config.yaml
head_dim: 128
norm_eps: 1e-05
rope_fraction: 0.5
attn_scale: 0.107
tie_word_embeddings: "early"
init_std_up: 0.0229
init_out_by_depth: true
beta1: 0.95
lr_head: 0.0112
max_grad_norm: 2.0
warmup_steps: 351
batch_tokens: [65536, 131072]
train_tokens: 632000000
Each number is 500 + 50 x the weight over its row's rms, rounded and kept within 0 to 999. Layers, rows and columns count from 0. Numbers have three digits each. The size before them is the row's rms in percent of the matrix's.

# up: layer 4 MLP up, 1024x256, rms 0.0939, rows 166-190, columns 0-127
# down: layer 4 MLP down (transposed), 1024x256, rms 0.0785, rows 166-189, columns 0-127
up166 106:518384379399470455423497513589512431533476487550599496440607490504542459578464515515458484509476596488457459479477541541497499597524455493447470490429426407464498553601470532500448580500572460462489468486521523467501483459549510560479507554551546457528529586496525515526360509509444501494516503498481537510476570481435455503547536486539484583498526518553606453499454464615581391529532
down166 112:463447537489559427462433480531520530526392547499597425509485439529568565526604462413566507519445468474477504415496488387404512488436487485536438496510441569555490572458571626531520519537432486535582518519542455441521443387560488510539426535480497512555581536482544398611534506490536508479476552459518489522484513553570435591606518512451388477527579451481372463455477572467505578461458
up167 092:462502519457540528485477544536556420474488537519462435551533438506516551614403501488465605454517540534435664543502500449540495523549498535618527525548417505515375454428552467568432549536513491466471509516409428512403546541542464481445588482507521518454475508501557511490412558524566468468525535544491573485485506439466518530497455501535572479525331459448481551440464397498550460564460
down167 091:576499535541492533517516408504371540395501505382448525515466563515588474524465444559494471532541462485448375430536482541530467465554576608480573465485496491457598517618478521461566510445490495481487461481581513461420504493451469477495469513586528525506444450537538438477554444545535534556506579545473457442511516506442398513509496524491470568512529473600464446516461496483500536448537
up168 105:519462590436520529499567514439434444517524443479573531513479520453475567450438417496458459496465460508478504489583584491442530499428548483551556502511583550565527574472505459464622445463501529525496480531553469528510500526522514427450465542499510442467410454488466598382464496667577532463518509542450442439516554408610485527455538439470547436441534489514477540439538567487466527521521
down168 112:450495489573528457358451487392506442578475474424465507474561438542464462467581496513509511471383472621533434485440514481580467559546471514508525598438514515528560572471447497406528512513601475454428542523464501481478472545520519592381515508531548544410524547584533555533423479553431491457477573519559473502445540434527531539423511506467578523608409437436456460441564441525527562491513
up169 098:436521467504575478474439549468610512453523505555512501430495498518489517526403620454410454581484544432587572550533490578426497477554510534551548476605519405459461513432556563578480497532489505414446460441505587439497444526551445458503481482498522477534509457453574572435430529520577477536596471502419576556489524498465495583414507503464536598482508428478483380467445478469552515428484
down169 093:508486571472499549511520560606448458479536495457482484542581494528519612575512481594639540427501521492420503481511557520499480502440514489459420461459513509438470541480514446499464491448432525504492537471546467488470425581438418567537461528482532553493538414506535452562580504559461525526474403460450506483455462549524512480572453497533466435591391436565517447507471422453499546428532
up170 102:523403459547460535535583527456480444532535495492581450525494489474494535485511568533515562432438449624457527486468529484437575538449501491502495552577522483502521489539445540386440508488480458492459457447521462560445550453627505460488566447543505497511486517473474548464411496509478487531429480523444513402557553478549417546479489487525488489537501452494659470497457442444479517475555
down170 108:525450387477511466489539462588533528482511542492387484519484479559495459571470550543509586472515484527511507554561423510533548522547526528525477437478467482548536543429442492527490550614418479518562516443430457458638471544425537412441500512453512529572471434541506497461485550499569482451511401507512518589545513628488516495523592500477447568491503432470496442572541482436470515444443
up171 091:520556498518577476487470499516554570443497494585500457514489536419506492522437541557520543514431467526546623420544445548519491445521486485454481454329438442522432575561474509481522497445514458479536408448647472537519419469506566461518514505517541413548486440466379488374537494466510534454527468508529419413440511493532567502569493519428500588529517513614447421520409460412531516451592
down171 096:581505562464452552456546522572408570485461495612469476507403553558455501474457522527458512536470452496538511435478491464566535563598466454402581542514487483517514429489442510515526513519517570481458479510445494537568527453503544375484499557544503507436499478566486608517609544535465547540521403609548419455433516507515462491450489485393462567463542485512409467428474611445459483457465
up172 110:502396459435562527427561522537467588525454487468476527473444384446504572446546437592488544454494493463479473481629486506454491554561483510451568405562549392518566441550515451492507597481451514491489462570424556534447460507370498613587454459587481472468492432445505565505451466542526423504469488474385478456475489470545509454484439561525512526580543561523445419512545488527595494511554
down172 109:457542497477609493550460556394462428491556510495623524517513545496472594492513434442530488573456457446500470592544513585474476478449558487495477499532609510502548478468464516422414488443509523566480440538424380433460388525543565506497466590595564433481440442478524438560483539513444485444474516514478454522497505469587473564537524474526536453457471447540521451557615491516526562435486
up173 103:557420460518626470508539517527537485444526521515502520460519493480482534476450515564547532464517517578493511379529510528369522508499509450454524605612498495427477547490417463471563522467535542485406528442541425490482598516534507488457446471539419410461431508474507515436465536508471593530502533546469474439491542490509577593533546461565556469533489494510465468449484449516473478557464
down173 105:499429506483556444456431495580468499513579540520540473507413464445602483464483530504503467458469484504481474546553479553448493485521474484485523482473464577493414542582528505447480566543422483428465425614453441520506484418553478515556533452430559553594557487519500508517491575561588522462459460592556452511492554519452492471400542406521539471475596459488609472429537496557583607548523
up174 102:489469496505452414562498394451535489582514557532421474402485515534479490522453553506442594441377458487493572493547482480429468500492501491546568416562463478480462621568545447432504453614485520420574486464443492605497529472527361476484477477550522491410429586379539508541490508527548519512479544459552451487370520395508450540462486493492506426482457501598462490554547495470498510494504
down174 106:531551596472498607465521516453377511450503516434448500542492461499513469512542477454564437599446495581501436507492447437528411429528511541525476572488530467542518405484433456463480488567504550543482554469507542599406508505532481542395498523372539520551597447513421498495468557558480505459498525488477601568563451579485483454366476414612517451551474577557511555444481477467420498492460
up175 102:503524528479475477438546508589518411520589472460384506451431459488530408509527416553502596572446496457528553494536529443453543609533471533542534431590438427553474543525594415523575464486518483491463470584466507509483500475405447490500482477544451538533487539509543459427479406546476466499555538507543569461482518485512498456484579522531482524566446429488517487574526456486425627524393
down175 104:438517497552370546601432669532420536579536422424549459499452538452494481487502511507436559465474473518422479508471503506512499568458552520464466477459582499557586497497543501435567468463479406434511487462494569549543524537559511447517542502479447445451438567501562566506446489491569449384479471455534440440480480412544496544529573560474520460440460566506587553514547461524541625515522
up176 101:432522484524449512508552529521480521518521557448503517549575343509524538542484574592485537579504450568464512456533513523533523537486499515523519533388471526478506437473507475514446425444482460464540510516481489615627566444358443514452505548480461568434490584550484556511499397518560508478518512456507537348409422488550527474524498584485510590577422435520505514500416562496490553557522
down176 105:507531546536489465455549587473468470482532464616502576444545506561479418472587589510489478461482523594499460569559512479570509481442460479555509563486469489460539488481429477528433446495531438480506502529516493562431584498435530482588527555442460479455514479482439559400545495492547488466450469469633565596454481481396551437519496541429452475439406486505524445544545507483537562602537
up177 086:463522501448570427531614458517451495410534461460555514531389580466518558479367574436563527471651510571465545465476450475487549483454468515449454449580446565560515515605526400480504499474461399602514507529520564499477546474478443548550576506460449524511473482405474603523462421478545552516458481449525528493533506495618530567509541593473486514528501526575521493470403457452464488516423
down177 099:593474496413548471572483475551497467531389406437495546472434430520417545452565528469524559482543513550534488477446538509596501487472505399463403537500550527471551581499525480544600468433478528503512472502510497432491450573442475490440503535509452417478587460439570449542507482470495540468535528522498502478540498490530566532530517598583390495489531531493484501497584563559484399505449
up178 098:532521469457508485505510550609399564506510497475458499393526533457492487484415556598515513512505496481532529463500498521505485493510502441486459494442490399536449560497424566479499580517501477523503490482449521536468504466441484617516556544489397462428492422471542464466510509594437469536467480526594467572572516410461529497486487538491577516478560475521540485529574377539431506489528
down178 100:397615432501438526489485475420536556518464544571556569499479528424447567431571429439477430527550492480544549474504599514496447465555499480538581568473585519485542510535462623573529500471423508457449485492446475464543492519603506476440473505519446566545479481458582513487447467460563481559471540473523413531502445496566506546512513485417579618403459436460517479434506534548478411559465
up179 106:465495381521572548450482512534506480590439449560563473404438559544556567426509604449475496439518591516391554500492526516550595516573418493527548434511457496448453542524564475517484567540460464518513432521445580562495465452518434504534538525481482578483425501480451550552442500516532539483422521527527572465568468544523539515358561509437521491477552481564511450515491532409525482541416
down179 107:439524527512520526465425536533511514544567521437474576505470498470461500438574490466598496523444514400448400533491419531571511531498465417538546601526573470536413456577604541546467516521510577590469387453486534467523557494507456596420478500472440512454493600530466472536494524546594610498440535543563497504530487463522569424499505425343458499358487514539528427455552451484562441532493
up180 101:475533476443574550463575444474490448459493486410480411459539398582471487548467562431541508494494545444553479467471543567512530525534512487512543492527431556489490503524640503512377468523485494428500435475541434539494513487579488474454572577437413490557557580548490561466428520518537512587589513541538477522556520568454395523430475538471526592515358413552531521436467459406465492485483
down180 097:569525568585568511514508527549503498575441475560532473450480498463442478537435563512471560493496430555516440548510527567429413503580589478505429436442538447543473557455461537453530499530453490413511462496613487459493450526514441493468450495528512542499529405439538535533513521621374446503515520425476555443612425496520450586541492415488473472474504476555526534531461597516525542581541
up181 092:547448483502520548532513453495519525589530541531449474479475512473565576456491507496486502492407560513566451490476414455411418621538498527547432548567496498492510467489508460432539560487538561510468501449446453511421605503529455475448503550490440439415487545487525514509517490556611522532512575514397614436439503434423497544528439536535511493486438529487517417409541426451525568377439
down181 099:486543447460471565491488519461552472563533464556518482508486458496504528528510492475433324428504467571467493424522490534488549554476412590547519619505556522488561553530521471492482451515491532485420503511555419435570411522483449527506524495493621468508486408558469513352487562401439482548511527498463482492569486532577468399552404505567414520482480518476462464480464562573471593497553
up182 104:424508483479506547589484629529567489472548508497508501540488501500489470530492464507468449511468498519446472479562520551546503500491451474459506536487522427472541428520542450488545528454528534449487450500561511491551526497515396456508505449595483468505502558579367487431467535536580568444433558478451434458491507496488609545421502467483544446491478482481614501670458502543483429498461
down182 111:492551440502511512429494568533421507595585467507525525443583455439523507502437465522537541583500510493515555560480532488424378513426556612576432514588531468532502527510440430486547475527522544552468549535433495477491467481468457512526542465494540557457508501467486509540526606506476389478494431490503509513587501436530586528498531589513469530453582497509533497514542426450464548492615
up183 090:385500488492568505558536461460465467490510470489523499501490521551518443527517615442554494534441529534535553592549504417490530432566484462429558477539486474425506490514451536481533498494543385477478496483496617504452454424449454522461382533479538473488417511411585646557358490546492481551492520394471415450365455428463481553471416572607483485527503473506567512490558438454544564522437
down183 108:417463486403572405574513590521475546408472494529470411490532502530550426490522551397558465518453538469504525436492414434561452554477568518536539528498486553509397469447536552477429605471534402556544439527453500554444457484438517403537449505547537480488524517560453482447510553542561535543484458537497541657576516421519431574507488509488502521574583557461497465383520457500485501563478
up184 100:489459429518539479417529492524488465430491541483519551498495469417487452509455566465448504513481416440541550507500469535440473558529572537494599427600526411453540586437595457533487526543488502489506500524609635493466471519439454466619475606543442475421475518446426439438497462491504436527545466500475465547541630591533524462527435464587491543496427419592546535416402459498515525513503
down184 099:520536567456488519537406459452510465552605494440509427533455450602555530548508425560439505526528503574524437596450425553549517558495572503469509639461420541528516398506452542517494487461495525526474510484411539560381604495561561451453495472479516551554499484473510427527508492496440571532482441555552546405438509315489421586492564500488431542474503526487534548527445484605492525429536
up185 095:476495450513460494461512548525450503398454468410567481475452506549552489545480473593530485523521541483489549536521464532435450416511509528540471478471562465551467478552492515397471543488532458464438482576563554509529517494507515479446475455461526481532448492509481482510575480507526473701517571514553568463520452572453427480486500505479492492564481472492531541566483465434542482468521
down185 095:486487410455467423513483587440577505542467499497483490478496492507511405537463391571470489496524501463505468479463561533544458461440455497455583551466462426548516470518512561407501480459550510521487541541530561316507381537480551466472549409483475601474451506542527441448502517507560604455464675470549403529491541545578535472486564503566464386452512490589465518541545568508508485546573
up186 107:409524507386464575443533507457645447452541487386506495384423564552457595502485611369511582554575493506538496553496506521487478583527441483476488551575549526570497507539475516551578606498516507456470551480429456436576438519512484492489398533462512544555444462573486570449328443529444532588449599482484584511464449561508483565396462566543643441510463417551472441452420490493471456406460
down186 101:527640502513484517533552487436466539456467487511411511542495546540426393633502480587529472509507494433610570517507488488471520471541457486482441576470459498486560564560475407541580466504500542536495427521555557508535510530557508488491438509549524530581441489468531597523475560500434399494512479467548520550442495380476511521472452431485526523553443493476559458424521532542493537525520
up187 097:568427424517526504551469501661550508439515435472481516519452454508549516488554499589468620618563500457451580415497519653485482436558423488531564535447548521465405568442538515440523517509455489554546463558619477486534550476504508509528630492529541451433413433391528517503428469531575533440425518448506529411582448410521399491453463500526549458566507475553418460452539456550577447487585
down187 089:470475482444571380515545405444534429479510553430477487535436549543472508544473512455452437423515496619357493426527548483462466550423498482437507491495498494474488464560528527622509423568483580557473480499512477479441491532478485447546535510526479501520615531515461517535449471498434402572451410565550542492523536471565498420465513491462462565482458508495621513520544487424505441452498
up188 096:469509457397543474576502532540564445471520439505467559495585463482567450457517531513491483522474542454550535503543525638524540408499524516516491458548582396537395578529571549533504478544564423473514504504577415523509463412517506459550583524510425601546529518502473588413462430532492559485543543425528568464487603496489428515513476429510512595400522552500529484571461458552520520471382
down188 099:594563390447389462523425507537532456519396465436526583482527558449421361410530565514432411559454518514456547491410522463485594514508531416568462522513549441515485507609538551604535539480468473451482467550521494430483546549437549481423493505541544465484471486457521582551511533536513594479503519542518456572459430473436456603511528408490434493495491556482460546516456487515420497513531
up189 102:383521531517580500451531454553595563495488549495546400465439533572507513533545478478552473520469556533456520554595521555461515436459517581476613530440449545451434521598539407444537516442509584459489539534534467439498552486570535574491464459433588470497475501439498554507507569512562479529434505537398609518535507546513480685520498533416599554531541521581505431524471539464548386477504
down189 100:501468549432427463532466497536516462544502561525490470447529558521564589497452433534521512459513509462464478570629540476484405475580488484492420511524613435523537485471555538443467587514511531544516500526529437461595504474536375495495533472387426542458512481472421334533522536561509514461523525445480395466534458566457481434472538341529525514443447460486581494469507529514536447529472
up190 109:516389445525575585539552624530505493454477437471458551502498529611554541475489418500503508545622575493481586552552467557416541483555363537504519412488493563483419452467486525556520621440467464553485351536469494566467497450517420588630496522440547540533501500471409498490476492500515599551458579589460525487500471453480444584392595522484519453489479491548520549524578439535471562410557